From a checkpoint of a small transformer trained on Wikipedia: 13 layers.
Each number is 200 + 30 x the weight over its row's rms, rounded and kept within 0 to 999. Layers, rows and columns count from 0. The size before them is the row's rms in percent of the matrix's.

# layer 6 attention key, 64x256, rms 0.206, rows 0-63, columns 0-63
035,216,172,183,238,228,185,232,162,148,196,220,261,178,249,192,249,215,209,210,231,183,175,202,201,106,179,215,244,190,199,207,250,219,164,204,219,216,194,207,177,197,236,177,302,178,169,267,174,185,205,215,204,188,242,225,231,228,198,188,160,193,203,210,204
032,190,246,248,155,215,213,200,223,229,239,192,215,151,189,238,197,217,177,213,182,220,211,193,180,209,214,229,214,199,183,171,204,230,199,160,152,196,197,227,179,180,201,232,146,159,186,176,144,213,232,164,181,205,205,205,219,150,187,212,245,207,164,202,153
035,193,173,225,166,220,176,221,252,265,229,180,134,170,170,176,160,201,162,192,202,190,208,197,248,204,230,171,159,169,194,197,197,201,248,149,236,202,231,175,223,150,172,190,187,184,187,197,242,171,201,233,184,244,160,204,226,210,223,214,182,194,186,214,126
042,215,195,155,242,158,248,185,168,177,199,191,182,204,206,234,256,230,198,199,226,164,207,176,160,204,188,157,222,205,252,156,216,252,189,244,178,177,201,173,174,220,187,228,275,200,191,202,209,144,171,200,200,189,267,207,225,227,187,175,142,152,293,226,248
040,209,161,186,239,187,254,163,169,139,207,220,175,177,173,215,230,232,239,217,240,183,170,184,223,193,170,171,204,213,252,195,208,270,146,264,225,205,204,227,201,291,200,214,241,171,210,189,186,185,248,206,190,166,219,182,189,232,173,160,167,158,206,189,162
035,181,264,210,120,223,192,192,204,177,199,187,200,198,151,249,231,206,186,210,134,160,209,198,219,202,218,244,158,195,169,261,153,195,196,214,184,163,183,173,182,235,203,168,169,238,186,204,145,163,215,218,186,226,205,187,192,177,206,214,221,225,167,190,133
045,206,219,153,241,151,174,184,156,143,184,196,200,236,227,225,225,213,225,191,162,226,219,246,233,184,179,219,235,189,251,172,213,219,148,160,230,226,183,186,218,235,209,184,286,184,158,205,199,155,195,186,228,167,262,222,229,221,196,199,149,179,213,208,216
033,222,223,199,211,231,193,190,230,188,208,259,172,250,179,277,260,222,196,234,210,195,182,218,216,169,172,236,168,190,184,205,240,234,181,125,175,275,210,223,185,157,217,188,167,218,224,229,189,184,202,215,277,178,208,238,181,218,161,153,175,238,190,258,205
044,174,219,231,205,226,153,168,225,226,187,205,185,228,216,167,172,198,181,179,142,175,250,189,221,189,187,232,177,133,177,208,216,213,246,161,238,225,251,168,181,241,178,175,168,228,180,203,221,213,158,177,182,188,153,180,217,193,245,237,197,195,198,178,217
042,210,196,162,233,175,245,164,174,161,203,180,192,196,168,207,236,211,156,275,248,230,182,177,200,191,187,145,230,183,248,194,248,219,152,250,136,200,236,196,229,249,207,212,221,201,194,219,224,200,196,191,225,177,252,210,245,216,190,156,167,223,180,145,210
052,210,221,155,184,186,219,149,161,167,200,175,189,207,201,174,244,215,202,206,195,191,244,134,235,191,152,152,204,184,224,180,210,255,127,220,234,216,185,220,224,235,223,149,235,164,144,210,208,157,191,184,230,181,211,219,200,246,190,183,172,174,209,188,201
037,214,226,184,192,134,252,185,169,164,173,191,231,209,181,189,247,193,159,170,129,123,263,192,185,188,198,146,244,225,233,193,165,164,158,248,199,169,210,206,226,270,196,184,217,209,167,180,220,224,213,180,222,186,219,224,187,167,232,167,193,213,181,227,168
042,203,167,263,157,219,225,232,239,257,186,169,206,226,225,164,142,199,183,239,179,219,223,199,173,195,205,177,162,185,125,167,166,180,219,169,179,183,192,239,200,154,192,213,190,239,203,237,197,273,195,214,182,251,190,219,164,165,202,208,232,189,179,201,153
036,205,149,222,224,165,182,210,264,192,256,227,191,266,222,211,156,164,230,209,210,230,157,243,158,174,222,213,226,153,194,167,206,181,232,124,178,212,288,238,183,169,211,226,179,215,241,192,209,153,223,196,165,248,201,201,191,219,201,179,193,160,217,218,226
049,184,206,195,177,174,250,244,245,234,181,215,207,250,212,153,177,160,192,160,200,179,238,234,180,198,190,205,185,237,147,210,202,217,239,164,171,227,259,185,209,169,222,217,155,218,243,155,154,147,229,204,137,244,119,179,205,226,243,189,175,150,180,220,167
049,240,189,194,172,169,205,156,202,202,167,196,238,205,212,217,195,203,193,169,192,162,226,167,234,241,202,108,295,226,213,220,190,173,173,235,210,149,204,198,212,210,193,173,206,172,151,179,133,180,213,121,209,197,209,219,217,156,187,168,196,183,217,224,202
044,209,200,229,185,242,208,237,253,250,230,202,219,155,219,187,216,184,190,189,245,227,215,207,174,183,227,237,171,249,147,175,200,182,235,164,166,227,207,219,172,149,160,271,140,228,244,233,213,218,198,218,192,204,212,182,177,242,211,155,187,205,199,211,183
042,189,202,201,180,213,201,226,249,205,204,187,240,182,228,164,230,219,196,159,199,211,170,179,195,166,230,255,153,185,108,208,247,237,223,164,182,237,166,199,177,189,181,232,171,219,213,200,201,217,207,231,213,202,127,183,203,237,175,192,157,186,201,166,217
052,262,221,175,191,204,170,167,207,157,219,217,190,248,237,149,232,235,229,274,153,195,169,185,236,180,191,147,223,156,185,240,185,203,123,249,208,178,196,183,207,214,249,154,218,177,184,212,190,193,213,166,215,234,229,205,242,188,193,215,165,180,181,196,208
056,221,188,210,170,205,189,200,176,172,256,177,182,195,232,162,214,202,185,228,210,213,172,235,215,190,161,146,270,171,189,265,174,198,194,228,197,183,173,229,221,237,212,140,196,231,156,216,151,228,220,163,176,183,212,220,195,145,206,225,140,199,200,155,245
056,197,221,171,174,194,208,200,215,225,183,184,192,239,200,181,239,230,209,176,193,195,241,206,178,190,174,247,175,146,220,183,192,197,218,178,249,162,182,202,204,124,193,181,206,166,190,176,222,171,145,153,189,226,140,199,225,214,192,234,149,198,180,213,215
046,195,185,170,243,176,207,197,200,228,205,209,161,154,216,192,199,210,227,208,192,206,198,160,185,223,266,183,230,189,274,198,239,191,167,216,168,194,158,232,249,189,190,174,226,173,192,176,233,190,198,171,239,164,205,198,244,174,203,95,235,204,237,173,230
055,206,219,177,156,199,154,194,189,181,235,187,222,235,233,124,197,199,161,237,162,185,176,182,179,168,153,140,264,173,203,276,224,216,195,218,228,205,154,226,207,206,233,169,228,194,170,225,200,245,183,161,221,203,153,223,197,154,220,266,177,186,210,198,261
050,201,188,187,186,164,145,207,144,140,230,172,130,187,163,212,215,207,182,238,195,218,206,203,168,219,150,200,235,211,228,234,205,198,193,199,206,129,144,200,236,225,221,152,228,166,174,210,145,246,161,184,219,158,267,180,195,167,191,192,197,226,190,184,257
046,236,204,220,229,201,173,201,226,178,194,219,184,156,239,188,184,236,207,241,177,203,154,197,184,189,180,241,192,139,197,192,243,263,199,194,187,269,170,205,196,189,217,221,205,160,171,211,162,222,162,208,199,224,137,240,262,192,137,271,215,224,198,189,193
054,185,241,165,152,179,174,170,201,168,258,182,158,228,208,129,216,223,185,239,216,176,196,167,187,177,171,204,230,167,213,239,193,199,215,207,236,183,187,240,227,187,197,149,221,152,203,209,159,223,215,184,194,147,215,213,201,158,164,212,158,127,181,180,241
067,226,180,219,231,209,185,165,186,216,206,199,191,139,170,257,198,219,173,194,174,206,234,180,187,230,197,168,206,234,233,219,194,195,233,260,154,237,179,223,195,222,159,210,228,219,151,213,183,209,151,178,263,180,244,203,252,222,142,184,215,201,148,186,258
068,153,191,228,159,238,226,197,139,223,202,207,194,236,241,177,185,206,172,190,178,210,241,223,236,158,154,243,140,235,211,186,170,196,228,196,186,166,238,185,210,201,160,201,165,239,185,186,237,215,192,223,175,185,180,171,181,161,233,245,199,206,187,179,161
070,196,197,216,203,183,255,170,229,201,159,215,165,161,149,249,191,212,210,217,181,202,217,197,207,198,226,268,178,222,220,142,195,209,240,181,164,207,210,197,202,202,149,213,212,195,172,172,181,212,130,224,220,177,234,179,190,256,183,189,200,204,194,201,160
060,234,227,180,191,235,232,161,165,229,261,198,274,206,208,186,195,201,200,231,199,222,192,179,196,181,248,155,214,160,213,178,204,209,177,205,239,239,204,284,180,217,177,165,201,241,186,226,218,196,202,164,246,211,212,199,205,228,180,207,172,198,230,194,203
062,205,176,199,218,212,264,212,187,209,175,191,168,209,174,161,218,214,198,162,207,195,287,155,207,192,226,180,164,249,229,152,132,209,156,204,174,240,212,223,185,186,168,243,130,180,209,242,235,226,223,196,185,207,165,217,254,254,218,184,162,214,169,240,176
068,215,165,164,160,222,237,215,176,178,186,205,171,210,170,180,259,215,208,186,185,228,202,183,221,197,137,197,160,227,198,251,236,217,176,181,238,159,197,206,203,206,229,220,210,171,232,224,159,225,189,164,208,196,186,182,185,201,216,171,235,196,155,166,187
071,209,242,148,222,218,268,237,197,209,182,189,203,240,223,144,208,223,205,213,164,240,206,210,187,177,183,190,206,150,183,265,194,228,170,224,260,199,177,188,196,185,262,205,193,224,174,183,200,240,195,167,187,236,200,187,191,191,227,188,191,156,173,188,229
073,224,246,169,181,170,269,160,144,203,228,181,184,150,236,191,238,201,190,159,195,204,195,189,170,237,171,177,183,201,184,261,230,266,150,218,244,186,179,154,225,160,258,214,226,156,229,201,172,214,216,199,154,206,232,201,218,231,230,180,203,168,161,163,211
084,221,248,176,187,180,272,158,203,194,195,166,192,217,259,181,229,207,213,203,204,170,152,170,195,164,195,194,224,209,221,197,226,237,172,230,228,198,225,207,241,216,201,169,209,186,181,255,207,228,221,208,162,165,216,237,200,210,200,187,122,171,223,172,181
090,215,212,198,256,237,247,200,183,172,164,166,208,233,177,170,197,198,187,212,183,213,175,196,214,173,193,160,170,188,196,213,214,196,237,206,239,144,205,189,224,190,239,202,234,199,220,173,215,212,239,165,178,186,166,205,139,187,220,221,190,179,232,171,150
089,192,199,211,228,191,159,160,194,204,201,161,217,193,222,209,192,214,233,172,193,163,169,213,190,168,267,189,180,203,231,192,190,161,260,194,164,207,180,193,212,178,167,230,196,205,183,202,225,233,163,198,206,156,155,182,169,161,196,184,145,223,212,164,205
107,194,253,183,195,163,172,189,180,190,147,159,151,157,165,195,172,170,248,106,172,199,191,147,213,162,195,148,196,177,221,182,163,191,186,173,151,147,204,202,186,188,215,193,142,196,183,225,195,202,176,218,204,145,166,245,180,201,210,230,173,221,192,185,187
128,229,260,170,201,191,186,226,204,188,235,187,226,158,247,161,179,199,194,209,196,166,173,156,192,188,141,177,206,191,173,212,211,197,222,213,226,165,228,186,174,166,147,241,161,188,209,191,228,184,169,193,192,184,164,150,228,202,192,183,161,181,181,220,235
119,227,165,186,187,219,212,254,145,172,211,147,194,217,221,209,143,164,218,201,151,217,213,131,180,228,213,193,156,202,230,198,141,186,250,197,201,226,227,247,215,195,215,190,218,168,176,183,205,187,202,235,166,189,229,255,202,225,261,246,224,187,129,161,142
121,234,266,179,167,168,195,136,282,245,180,156,201,205,236,230,196,186,171,196,158,158,221,194,183,183,170,268,230,197,230,207,227,247,221,244,233,158,185,204,216,186,157,215,215,238,222,220,190,182,176,199,177,199,207,224,189,235,197,144,161,164,133,184,175
128,156,169,232,145,144,200,151,215,180,191,199,193,170,203,153,164,170,218,211,174,247,170,194,190,214,200,169,176,190,145,216,243,264,217,201,247,180,234,215,210,151,210,251,208,211,166,209,203,194,229,199,251,199,274,239,170,215,197,196,204,233,206,194,236
143,178,114,230,149,197,218,227,194,227,225,176,142,265,216,244,194,216,186,185,229,191,178,202,220,248,215,160,187,247,90,187,187,254,194,239,191,173,163,233,171,190,189,220,184,164,190,162,176,244,189,170,217,168,198,193,167,250,224,205,216,170,187,179,205
139,211,163,224,198,185,163,265,172,258,136,164,208,172,198,141,226,188,204,166,195,194,163,193,154,174,194,177,223,206,229,228,164,183,205,198,155,208,239,224,178,207,198,185,214,197,285,184,234,216,211,159,185,165,172,156,162,212,242,136,157,194,170,234,258
144,223,194,215,231,134,210,190,247,193,206,185,201,194,226,147,227,188,200,140,199,275,133,180,133,216,197,194,158,178,213,190,188,171,209,229,192,258,136,240,231,235,251,232,192,204,191,183,258,155,194,151,146,235,201,194,221,156,145,238,243,175,221,177,198
137,234,220,209,204,155,198,164,205,210,204,196,184,228,163,199,248,187,234,184,227,226,157,144,199,200,123,193,188,201,219,265,185,225,224,174,211,169,183,159,211,229,229,196,207,174,164,202,218,270,200,211,213,200,196,213,181,225,242,166,123,192,247,281,271
141,199,204,202,162,210,240,189,214,192,158,176,204,209,227,210,194,155,220,159,148,244,166,240,218,201,201,177,215,184,182,174,164,233,226,243,218,255,180,213,190,217,188,204,159,233,213,186,219,190,181,177,220,260,212,207,198,224,166,104,174,225,161,168,190
144,186,192,216,267,190,207,171,212,207,202,194,169,190,190,166,164,187,214,179,217,185,206,151,176,273,208,239,244,187,232,196,202,173,229,146,168,232,160,232,180,191,229,212,186,124,211,201,159,207,188,206,172,254,183,210,150,189,191,208,182,108,188,160,228
140,207,233,189,256,233,180,170,191,207,243,194,171,235,165,164,188,202,166,144,226,160,145,210,188,247,224,157,185,251,234,213,163,224,174,173,220,241,249,180,176,206,190,209,184,176,168,209,213,236,193,198,202,274,211,217,204,188,258,183,206,173,204,186,192
148,166,147,198,190,146,178,211,166,234,232,190,243,227,220,214,194,170,193,187,221,177,208,222,205,181,133,219,181,194,188,206,173,174,211,155,239,212,203,156,255,217,192,227,229,200,206,216,205,162,200,202,217,191,208,217,195,218,176,245,256,205,212,215,135
136,194,187,228,238,181,179,173,214,220,239,209,264,184,200,244,189,205,206,176,184,154,227,188,245,186,216,244,184,228,207,146,245,208,222,199,187,142,212,218,213,181,141,198,207,202,180,227,196,147,251,187,257,198,171,210,230,198,215,194,201,204,209,213,137
143,194,178,201,214,245,163,160,203,119,154,181,148,193,196,156,244,179,182,253,194,140,179,180,199,201,200,215,153,217,205,158,220,215,199,216,172,118,160,290,216,228,220,129,203,157,189,165,221,200,189,187,181,224,203,201,170,119,218,132,234,198,124,193,183
151,173,206,191,232,240,224,194,145,180,207,133,239,179,249,159,170,245,143,193,203,206,161,228,183,238,180,227,166,196,249,233,140,172,187,201,185,269,167,170,200,217,175,219,247,259,248,208,228,198,193,178,195,216,208,283,230,181,206,196,183,223,218,201,184
150,176,180,144,173,226,173,201,232,193,203,162,218,247,203,226,189,211,202,207,212,217,247,194,218,190,223,159,198,229,196,190,256,197,235,229,243,215,153,187,182,195,199,179,206,248,164,185,170,193,169,169,221,218,235,232,171,187,176,193,181,197,172,208,122
143,216,206,174,147,134,141,154,141,224,205,241,217,273,224,213,266,201,215,186,196,169,196,174,160,189,206,195,244,213,159,201,203,186,198,192,228,219,207,178,180,202,186,229,230,195,217,203,243,191,175,190,250,219,177,230,199,164,212,187,168,191,178,189,165
146,199,213,186,226,213,167,237,179,265,147,170,209,205,169,238,220,187,190,179,217,218,241,186,177,178,218,138,180,188,132,188,275,208,161,205,188,205,213,238,190,286,171,220,178,222,176,199,238,223,178,171,256,219,224,160,237,208,213,238,185,184,202,215,208
142,246,223,218,159,196,147,172,207,181,193,213,169,211,218,196,235,175,167,184,238,197,205,197,256,179,247,240,222,171,177,150,149,165,189,164,190,171,194,167,146,234,191,180,178,205,202,188,230,160,187,146,174,176,221,225,235,201,202,265,215,203,222,185,200
148,213,181,238,155,166,214,202,238,217,189,219,245,242,241,197,214,186,232,233,185,193,158,175,216,146,181,203,246,187,228,229,189,228,150,246,198,231,241,222,260,166,176,224,166,168,139,184,195,200,221,244,200,255,211,193,223,184,168,160,250,245,147,174,173
146,217,223,221,210,206,243,169,188,221,183,201,178,291,236,214,167,241,219,150,180,224,182,191,185,199,197,154,171,195,192,190,182,200,219,169,186,221,159,159,223,189,228,103,133,184,209,202,197,165,221,229,186,166,194,182,168,145,229,170,215,218,222,216,161
145,202,176,208,205,185,184,188,199,189,213,165,185,177,195,220,191,195,180,251,195,264,235,159,210,203,195,215,195,177,169,245,191,189,219,195,251,178,185,226,195,122,198,223,179,157,187,187,190,220,216,182,223,181,234,193,243,170,178,175,230,239,188,171,294
143,199,196,166,154,145,190,208,262,193,159,169,148,214,192,207,235,238,216,292,234,233,191,216,233,263,216,193,230,212,214,250,197,211,204,216,196,239,209,211,192,202,212,236,180,172,134,192,173,234,189,175,186,253,196,130,195,225,189,170,172,210,197,185,181
146,188,221,191,181,214,215,216,212,181,217,252,221,212,198,179,206,142,239,264,255,189,218,150,199,175,158,158,142,168,214,145,169,221,190,223,191,236,125,262,213,179,225,231,223,208,195,215,209,210,212,200,173,195,166,173,217,192,156,151,222,199,127,229,211
143,182,194,194,204,198,132,191,188,194,237,185,171,182,234,228,198,202,147,175,175,235,223,201,220,223,168,195,188,189,159,91,217,172,205,190,230,138,182,179,145,178,240,169,169,198,192,175,115,182,208,145,227,192,165,141,186,202,221,226,243,199,178,201,182
146,202,188,215,154,222,131,159,218,212,201,195,239,242,211,165,175,212,183,216,167,209,209,200,203,250,132,185,234,189,249,215,203,221,196,160,175,209,212,210,194,187,174,217,176,201,242,167,184,204,204,236,164,170,166,240,210,200,208,194,207,169,217,280,150